{
  "num_hidden_layers": 11,
  "num_key_value_heads": 5,
  "vocab_size": 10542,
  "parallel_block": false,
  "extras": ["shifted keys", "gated attention", "value residuals", "capped logits"],
  "beta1": 0.95,
  "beta2": 0.95,
  "weight_decay": 0.31,
  "warmup_steps": 260,
  "decay_shape": "linear",
  "doc_mask": true
}
Each number is 128 + 32 x the weight over its row's rms, rounded and kept within 0 to 255. Layers, rows and columns count from 0. Numbers have three digits each. The size before them is the row's rms in percent of the matrix's.

# layer 7 MLP up, 768x224, rms 0.0892, rows 170-283, columns 0-55
100:130119147120067192178089133087097106142124131119181159169112137189106164103167032156077099141085136182146147168104078136152111105118065183132088101177106111103129159176
097:140112095096168144106126135090096118160098122090082105135167150097079170123164141112111123135168119169139104117157099166124092101132160164116134131166166107098143140112
097:133093106140168144138115147128118115172165140104142091107114124167126161147147179133119047201187123164175129130151162145145146146090161157169186118121149132131129152120
100:138134091159105117126138167112082151083153110146073158126076196072161157161137116139178092126136120080131106148203082108152103120156134041131135147081168130124123069105
105:124137106097100154154136135122137089114090071074185160109137112113155081135230140171122156095141050092168107154136147182137163141116144133114151133102160120119127144151
104:160128134161186189141099116097064148129116121217085107126100120150163138137112118118192111216150147132116112114150156169189091129129142120123123090124107158111097092083
099:070112125182203143112173121148122152120165110170112148057061114190159171126174139184139120069150130078108121162065136090089077178094127119107185137141116138127123147121
103:109130112153159115134162090124131147150138137147200149136117184099108160142084137144168147158094112100150110167128130133136180083138124124149130137097089143138178108114
109:135150129091169128072116151102173121122028197120080154164138075134047103189130194159118143122145106122089137161068097140101151076190138093157156128171195079105116160124
102:096182110156117133110176196116081140154112114108089163147124083111127195143108146087145073087118117171125107127078156143101200082143137146158143185101095103161111123147
094:150165099103221119091124135077145154088104197109136134132152147126168150091086164149120080115179127163067199144148167090170156152146168157164138084091121123172169132073
101:144079190089167096173160127103130157149086101139123151118127122112179092098142122098121167104103120093147154131185032125109124125101120130134100127118147173166167123154
097:177042086166130113162156115138191111155140174161168098132129153088114168099099090103171107143174164108141147111133098078124163121089172138100105116093124115094136098159
105:092109152102161112137172142084102102141121091145181150185054093114092128108156060130112106147062146114150144103132131095139135156090116131122153082137097155107142171158
104:102175148121157083186108065142178124130149098120111172104147165142132096127111103161067115151111189096125133131106133131172200123097103125124101144103119118149237125151
097:190157146116079091133122051137134169115163137149081163112117149112091171129115075135100109124155163150112166131153140118131142145057087107146138069105089111153159093134
101:117117095139132151128090143095123118106162100137117165100077142031125161090078123165083117090098099152138131121089183112126105148098124140115068122078126147167112121144
095:074154072144169126133096127147102118171195150139121113138093112186113117104102184137112134141122184104114164178132093130134142131134166090124130112195177027158144138119
102:190117114152131101067135112119088230080147139150071103115145136162132173157083137127120137161096134139055199129158134153117124100089097111123093110184144110148110085185
097:194114196134117121108132100125103150046140125140142108137101149077115141170116119104188159077077117131160066169147122110114203103076158148119147133117105145137119105079
100:086175088156106149125164116128075108145114127158114111105046115098160159111115094103110090142118154099111132140073108116160120121122103158091136141145135090126124115128
104:086114133142167108128152129153143095116109122154111132094099065147154138115128090144100100119144214106129141104079068128079142172145193127156102127178146102073129157140
101:084158108121131102066152140137124150121161164148156201140161113160138099151125102141159097092092095149129116052154135163145077129116111133127121133167099134115128219163
097:166128096110122115134127123120124125118098200151107145093134090167079122131124155167095113141145042133156170125133106107095138127085160220168136133115112127110141136184
099:109113116097143127111122121106155180099078158092136062154142141067129093173163182111147168137158068161143132136207092108134182108184116114143114133115117108111110134096
098:116131128144122149088159158144150142148114085120104087154153136109104126069129089157070136173184173126106118130109131129180114124171206107098164161065103099153190129100
094:147205142084079119126093134089150085116084154163167132141190070147102155068136136077134162136137079117150160158065106131114155084123146091110106159093139124095192091104
114:083166143083096099117185072137071142123102127121158151127162087158153139126149122126166119117154193132123119129064115080132131122178090112125134092120137120124118076117
101:157111125138160176063156201103134116085111125101106116149145142130070155107147089115157143017050109088130036121099193086192094174084197161110151088128081126102123094130
098:106120122115126112140097131103105097121134131067148140063126165113110195186148141157163140161134141144189140161135083068167114102121159106149148091151153104132106069136
092:116154142172180101119164113085100087096090149120156168094137144137182165140118126128122135175144081120121159138202123132128132098170067191110186131161154073087141139120
099:169147073151133086105138098130114137124160143106133139066115105157095121098132125113144143100145083178122152107166075138092142145121118124129165076101166075115127118098
103:120146069126101107110113146157112180105144171124151094200110149136131154131147147175124081090179144153179094137153073118125081155127161124160133133117106141150115218124
097:080058155147127163215146094125115144075122132102123105123088123113215146125123129059104155104166167096113184133120120159131129107119087154113077162083066131138100153109
098:119131129136156131071146086120131115093124205098085099122153087100154118157130180160069147117139108202076147140141150125108147107148096174119152158155116173066124185111
096:157182117151089127109129197097163141131183144127133152110141089117088104116170126143109048154130158218113136114163099104108094114181100146097144064129114143137134128112
097:109140116098110147125127083137123123128113174102158119115135123117171184136118108165148145086137110130203088109128140101069139137103147093153160154165100136205205144162
100:095113127123149102112088102134119168126177146195107135171118159129107136214140158139106089085118130151112107074182179170099156075138143074154199128154162074142152125189
104:121133070124146105100083190060062210155152143169154133149076104102129205110086114097147092113132153133077083177091147131102125086106118199159137138168125074138128124167
101:174173120091106109094151161123102115108132146121164137124120133175116127116097158124067195118160165072137211102202101174100107095189131133134148103124139113160165129097
100:130124192086146124133098126149119122129115125101117135165093091110086124096140214129101193132111169162134113170169078097125091136093172154132197049094093182073104121161
100:062116136238176140111153163106096144100134137145132152077102151186154107136138078164161159091131122126125105118098108140124080117103057133139160103058139127176103118133
111:129132094099144073099143100175170138146171150151113110177108146085120117118121102146134134125146092137119133149126157116099157151066119162133126222113173112105137161072
101:134178139163130105106131164166121123119107122143184102147145176093141095131201106121166102126157128180120122135134148132103148079136081120148143110157168147118086101081
100:161152103123052128123061149113086125073125083165083170152168135120164110144177114110126119130115120063189109096116131139109094095106098095121121119086066124113163093145
102:168178131142142108061168107117121140147126128148113132119174088111122125135140131123138145096139100169194088116108143108150134128096124130126128139120100133145139173057
094:123115122072145137192140086119116124132173103131102100164144093088139116113127148162139083117117196107164186137155108098125125153087123068138132129118184197165160151107
110:121161097172108122156158104115128115133119089170144146111167133129130091113094137146111105145134151164067131137087127108120088134161152152124113097176135143092137128146
103:136115145150153073148116072112161198112102134124078116120136141139138210055102109117161131116090179120144127146130121142172179131131061155107116118160115057125103193111
099:126221123113110176150153135081190154123065104120187175110100134106178153164116084126094087091083123063078113153110061163118118179173136118151110096145120102143149138131
100:125141110067160134060140169081117113222102147110179172121155108204113110145133139123128126154152132100173152098185121095163089134143146194129116137139092076110128087129
094:168185132110098085166075104131121113080094064092155116073132127165113074124184126148107157111138152109093098133142168099094147120132155088172123160107072118126136147176
119:124148094130161149135116152097103130157102123184132151110131194218111139137134127113171178154118133120127134165165102142146113112139121121137118093135100194127150120139
098:104197133198144101086121183079092157115161177156087107109118148153115134154154112165106113161111153074068116129103123184156118109061080071140118098160118140146081133135
097:094099056120137126149159138150092096146134123055129120122101102094127093138115121109129138127128103111127147137149143188102108132174165141125149163140093164138063132131
097:154098117151092162075138034133094146118142164170132231118115155145098156086133151153162070122097103148127081187161161116160118113125154118130104118130190136062154165123
097:178142160217141123124083148093094141095148126122110122120139156139144143171130140117190112112102102152137019112119097136112059113110152112149179137165063178124135126114
098:107130101060143136078217055110105122106143145079155058099183129130168139177122132104147150120149105159107099149095103120147174107108142132119129124137135125113084123146
095:141123096079146106133162159072114162173081110111151135133142130105205133111118148125081104150128171177099143046128139127133116137161145090134147148155056167088089031174
100:118164151139115093157137158113142116123132120097124091124148129070111112093107168108118032111187128170116120103190094050148114136207187127118148171156101118127107135159
104:144097088105166130165110127097123162143144134144141080097095113123159138101136136172078137148156138126150101089094090120172123105136196135119098119130130118111100171103
098:213132130118120142108112176069131096152134103130120129213123094187107069158148154126105150078149106171122160102123181124139090089171163115118081133087191147082137141142
093:162135079111160131157102159147135123109138129140093069084124131065098132166192127100154079157141150157105083110088184104069120122201116166114111126153059118110123114166
098:101149168119126095117112111118166086151066116128125124142108074114106093111123105093154152174138105161138170124133091088152123160132160093118115072068108132180143075067
098:080137127120085128110073131148147144125142107125125149168147147113096158079159089108074117125063081080122167191106085102105112138113091122131107091128146092139140142127
097:098129156128155099156169136128153125148164124125128101113087059135188123121143155133090114100201138161184098071137146157053108136071176119124133156133114142196099209089
100:087142120165131111131124170136131119106131113113193097168172163135160081113123143156073086151125148122135151175123114147097068123062159111125165188122138097090116105159
094:128156085157099152137221112079104172136146177087083084108126134097165097143100130150133097134126097120078133055132142121137108132164140147163071099107089119154157135134
102:147132185135137147163088089191170190120125123103158147106097112139148174126157076170098115189130155122130135184153062084161154035186152095136080187127126127111090079134
103:120168164085108164157155134182115102145092180148165123105148096173147071065124158112157117106151117183131102118150146134084146120147106214124109146150113168116118154122
096:124070155112048121094107146142138176114126128158150043129096091064076186124127116049100117135155147154101154167179120055119056124120101153133124090148126149094182120187
105:122169154111055143158105143100137130106136107125108192120094115131137133101100129178139128172072105125143114098082109045110104144147104042142108092130151125138164171141
104:133113099179197054144127153109140162106102116136070115167149137099168155060102119118178143194094166142123193174086125123201169139074146088138158099137121104110153094130
105:143206159101182128121122160126139133170115083148140157148185172154135087149145141134147133127163130130118168105079173160107108075135097103111148124175160054138175100120
094:107113143176142107113086128138166068101124096144082163156134134175149140084077137148173126095083096130136140159121146082136157115164126130102094160161105140175109145110
100:130146200151122095156075115144172131083149100191098152185109115126108137099115139185164079068056101090136165136145149122152151163109113128110070155144155121145065089159
110:190082107112114094141116117163170093189180070197085128100133185146202137162124081120130119165124091131105115093141136109139136111112122122120116144200098089167099126142
094:145162124107169144092130117156107086149135186133133088124131162176134113144094120112137149142150092089176127148120118133136165042089146219115082068106201106132117102158
102:216089162137128056160173118092118134107112112149087176123123119161102148136154083104113213146120134106183160142087124172161179048090136130146139111060069175115102129094
095:104102114127128152129162147168195149150121151199090171134119106078121117119119078098139149144160119092136151130108116067100140174130116120135102108129179169169085121142
100:119135170157193115144127057109143104112112133115112107150148139142207111122100120143102070082108105118105092177096096127120174142193118134132152150144092123135118148134
101:168107154125148180139064132189129130118084098135134148106075127132151202180132118124143177094203180144119113108138135097151118144123186117116160079106197127130140159152
100:120147133098123147117159093146147133139165119151107161117144098125111107172180093093144091151153152142131122076092084199059077095063158165121154085155125200098123050083
101:104055140128165162129107156144158150134117135135114118130073124066145158140091111075112079093142111105179137113159129136165139119099136127119144100125110186104114132108
098:134170141046116099130058139091121094101085083145134121152157155141176073097133175140142161211129126116100142182140108125152130213153100111127067120135177129116145104088
095:151139070087124120104142138158074011097162120124117111103130134106149157162155148113160152143074158163149078137078149065152063089144107141131101169103092072160132130044
101:171111210147168097120118129158156093123066131118047092115117091088110120090140101123165162137160127116136200135154087133127104132138097184149100054109136134141216096155
099:127182081110093094172088208090064159153087129202066074087110113130126124118138136139116108100154110129128067113140089137165113087137100114116136100157114094121074153138
098:109187106137119122119131158183105120130107159142154122115119150147119127089102068131130173177137096131097129130099194085089093146178189129134116108140156173132168105132
100:106150141108128096125108124123106157139141085118126084190167132164102156170096153092174132166123149094172111117084122158130163109171124156113128126089064097119093144112
104:114089102145071174153123126117171070114170135053123135112122180155111083091167097100127108202146126139085121088105147095146132134082161122118100159151102156114185097142
100:097141109139084154076159123151072075121126090086100125080123107102099142168141143115128123083118143142151089128060146091176127131113155136125114161091162130116115078106
103:063083152081094169113157031094157135165063105159101128148158178128106132131113155153133178123139159099133121072141168159116125161112163100146115090155142103115099170107
096:080158161113139150117126144066126085100063186132118132153136126123075110119147150117131120109122126198126118174123101123127106089181120170104090134042149091137124190117
100:190112151163166110128114123084110161093096155146176129085116162143164107119116132153100108132147095190088147176114135104088137180107177165135127103159136119154108154160
108:111134131119114057131112111174126086053092076128141119151114142099117103156113156101057187181113092135110135077171119137131154115171155110135146100128136151118158149111
099:073124148126189097165123150107118095123155141105136132126117182130095128072138134119152161103156144134106118153130160165113162166102180204145167078093169105107063087085
096:175120155116106188120161159171119137177175120113146142106098125113114132116169072116089092094083096139083109145140154136132090129098118134124139184113166119069112087142
093:081103074117118155120146143127081106104129103134147154147128124149096121129179161152083101091081146057114130116144133120047124087145133081181094059062135161103145141118
102:195113144130127142133101171161098132133132148169165189084143096142194175109102115152133053150176154123151124122092083129130125141172099113157103137185080116138138158157
101:155139126135201116147115166132126128165096133102103116162117108116138124147123110199076051116148132126096093156086134153128117105113111107150171124109127144123166087078
094:124153066058152107117162113087122149151096153113113162123142063100095122118058081061150119113129173125149107126175119109149097152085160131126128162123149130130148125132
096:123113072140072165138152115128109146177108041089160112164126162116062090113128110174115163083102076154119140114187104135157135110108163126159145098176153172154180129120
099:165139146113112193097142158085154108153136147115160073099127114164125105043111124120181092123075165100078158127203112102056093178119134141150113118089163142095121071082
098:137134165110126144105099094194168086101067123104115211120074086085134135066169039112109127087184118120096138141144159164113107172142141152104148099109101144126120134103
092:120120132160130124151100078196165135117134148131153128112137137141158171190125060138103171212136119104092163133099136120092080154121102129151083115142138111190127127107
100:115137116072155095098135118131118087113149099164143131139112096117162178092044197095123068132149146098095088126123124112145119160115079136128104116124170124165108105138
105:125162164126072108145083176067108109070116196110088085122132179105126177161150077106167125110136178074080098134169086131116082102073137148123193166084111159122071112115
101:093201146095167097141116113132106192072135095130164180153105130108185169175154093144167168134101114155118135146108102136090147121129124096130117109088114182155154185106
099:116136164167069111121179132202155132108160161179154162092144151137145151167167186064193126146070116101122130099100107189129172146099093099118135121162145126116101127107
099:139109185108048135116104135072142140215136151166132039111137128120072180126141172096148090128128074135139164117210151106132154115157146159124116147154145148089083126189
093:143159111124144126111154168063187085156087112137088120145141188166114107136155144172066130105123137176093072104161105118117148107183144058115089153102072129101109096164
102:089129110117105099111133132102144173101099088101108117180101112124056138169142187115080117112146110119143110103109148081113095128120101138122102150172143175144148099143
109:165112071192137143101123036094105180142138091117041111149126087137136171112136112113135122059083121095143108161140140161142116103149105068145177156142166124083120163158